Weights of a small transformer language model: RMSNorm before each block, 299M tokens.
Each number is 128 + 24 x the weight over the matrix's rms, rounded and kept within 0 to 255. Layers, rows and columns count from 0. Numbers have three digits each.

# o: layer 6 attention output (transposed), 128x128, rms 0.0698, rows 90-109, columns 64-127
# v: layer 6 attention value, 128x128, rms 0.0556, rows 91-110, columns 64-127
o90:131094108129132133129172100158107118103123138150128090115127100125155093128177145144137081107095170109142148123147134125076142123128147115113137110166122142138099102146115133144117122134144112
v91:081141114121102121120097151130171132097081095130150125114134122142100137120116143111160165153151154138155137177136119133082137123152139151106108111117126122135093140127174099169138147144151111
o91:156102099162152123109138164144110117123126141164147109127147163112150115145130129118141169109157134112141173138151136158145127100127117123151149101138179134139147100141100111110165117130176147
v92:131147150127174112129125157154109155125146075160152152131138136129164139176135108142119133100104158077104152092119205103178066090132097114125127157118122139166101122173066110091094095195098152
o92:133154123139095098096132112112149130150082177152084126082120079135099137123149174156132156135154149130080150174088149140153147111137154084116131106175158070071109132164124111121141125090109077
v93:156120123077107114105119109095145160183116102101109150162187152124129107097113158143138121077115090145135196139159102115088132149138155140190157119118100100057156099106121101109147110122139121
o93:128134131173172166130115138128098143091170109090132098163082131128146133112126084107122082116145122110160083164131146171139073151117141158114134129075118146116091114115132177158120138161143142
v94:125170166126106118120110139139137135113081142138167167110150122125134160149153133106129121158114088144119117169168139159120143141114112094122125142134089124127106146160120151149104132123130145
o94:149142109078154123106122082087108143120096095131141111121133132118169077116118141103164137132171131120130144124106116157123111128159139133121105153186146118126181134161108125115121078111127144
v95:120104111131162100120101105123101170123133120109170150108120135177110151111139124150121109156100113102152059110115109107132101159094115095082126128152080150105093131158123109169097167140138107
o95:183125123081127148123124139093150077112101102144163154138137154054126105150124161130121102131175126078116140095129109111151143088140113121165134136152130093135151109164112156158132152116127116
v96:128147128147146084116130129065122143150125086081105169117173160148114116099089105172137102122067161103124182150097099139110121099128130137156134156116085130114109128107147133125165168107131124
o96:148100093150132108121103108141111091088183116195119137113108160084163091143173159125073072124081157099141136143130125094132081140137111117150155163042163091107064102130140149157158111132153139
v97:136155175107120106140178123131118159116142167140114129134138148132154124114114122128107122125174141150108150137151138154128149133149135111148131146147107124129121134141145156123123122120155158
o97:120151105125147143140113097135134174134145138096143110113129101126127130090139131127137115139133102155125088149135125122124117153084082137124133145116124158149127149156097142100136112107106153
v98:158151152155108169119098141102111138094112147094139105127141125092118160118102157098144129144180121156158195149133125070105159131123144157117144117125110127145129138134162137125114141119149107
o98:101107111148156087155117127145161165121136137156084162145134100119152159099140082145141147112111131110172113142085145181131126144131177142105138150132096142122150126111123106159106109110154121
v99:183114077151120131129136112100102151151121088106162114170114146111114144118111120128178101124097103114124143117090135120100169130112102125100142100135113121138141117133123112098112143159139111
o99:113138156173125107148108112143086110119164122115107171126106114108153145138150087168119101100125130122133150112122104135117134122134154156153147104104115140084136136155076131134112165122125119
v100:112142123127088138151122143137149130168132101147117130143137115131135123132115116097087102133092112134123139135106135123083145141153124136122075144144109132136114152105102143132145137179155116
o100:110162137137164106145141130089130130154070136123111135113117127108126114137150165151157180119118086100172085105118107121092138126094102136125111128137142152117173118131100123146111142142127141
v101:160118130147076134094109117098128114118133101173106120182127105131116128105119101161157131146131141187120139141103114148117127117141138140170150120118128112126159130146121092093124117138173142
o101:086104156106150094135160106134113105117122122119119095129119112153140130116158106113140122152115143100147123157130079095133123155106144093164170115144094129103080104143138125135145118156129129
v102:119151118100103112162116133088164113079144157149083103124102128132154132103086092086051129127126136152081089112129182116090149118140096142136097134120108076112124173142126159131171110149143140
o102:095147134151108127106164106111182110136094154094118169126143120127148125147169165128114175138084115130145074085112143131110125162116150155131143129175124126140181109115112111108133093097126144
v103:132117163136112140087128115128107134195133126131132182134127094144155147129160144156158109138157082114126145155136120143143108117141150118160147121139110135123160118122132113131134111145130155
o103:112136136135147146099103177129093133119140084124089082095134126138161165118159092072126129102155106142092096147151116103143128158157168133123124113125117134089135153100112166171097150159127156
v104:129094138134116142126118120154083098136192175150167139124180122163122151117156141154122138115094152164141113123104105157119091110122122136122125143100100111091161134130125109148113126105138168
o104:108134091097134160107130117126154124156146141103109165156134124113107101159130134144086071096128093115092122123164159112133119148156129157122138112181125166084103119177122151090122144144136115
v105:118145131124125144129067144147121119162149133165118086108150150131174096114119165133147134128119121136142116148106115107128145152145156165113120127116149087115166145130118091137127130122135159
o105:111141077147132152123119115131113116159094135125108115149083157187129193149113134121140126101137119104144122100118135161143139102089116143129146116160069163142139129154120118129132145102141132
v106:146127134121110090091104096129112122152185101143099149152142153112136168091139096155107118142123176102136148096140123137159132125135148119166136096165106133153116085135101121132138108133130161
o106:085107116100138115167133153145089089093103123123107134126108105104093146128152137121167140136135129111110109147106145066118122124141137101101131121122113176167092091138114111121119114153129130
v107:143118116151140130123121145122120166151115107123163132149150145103135111111117138155101139154146153141134111175115169090116132123131099157164130108141074115141148123147099136156134153122128143
o107:131147166120136164098127104137091112124152124127099123140113132140156155115114130123143160115107080139137121146134146141156126133128141164100137132101123117089101089152126131143107125080118127
v108:140123171072115135146107148197144120121101147103119163102097129100118087179190153138085148133112150121144138115159151143109131116110109125122157087126150129106144175124119138189144126071121146
o108:155160078141090147140079136145131119121105140110203122181125131151082161170130150126116120166166130126065108169104141116207116142152135149111106140131155150095149147108140127090106110088160207
v109:110143123111163127141132126190125069123117117136122123125104120126132141109107127158105133122121121128106104119142136152135099159128082142065140130132142096143153120118168150148148131148125156
o109:147137114108102168114117121112160113118110113152122152146156094154105144149144084134125139167172113144101121087135143094121143108141126118162113111168112157134118156115101081109123120131122111
v110:110135123104143121115120101107097144141178144145136106143101139151143134137125086145140132124092108134098128101084153126104140130138098117119125162135101119159132155147137107149113091164123140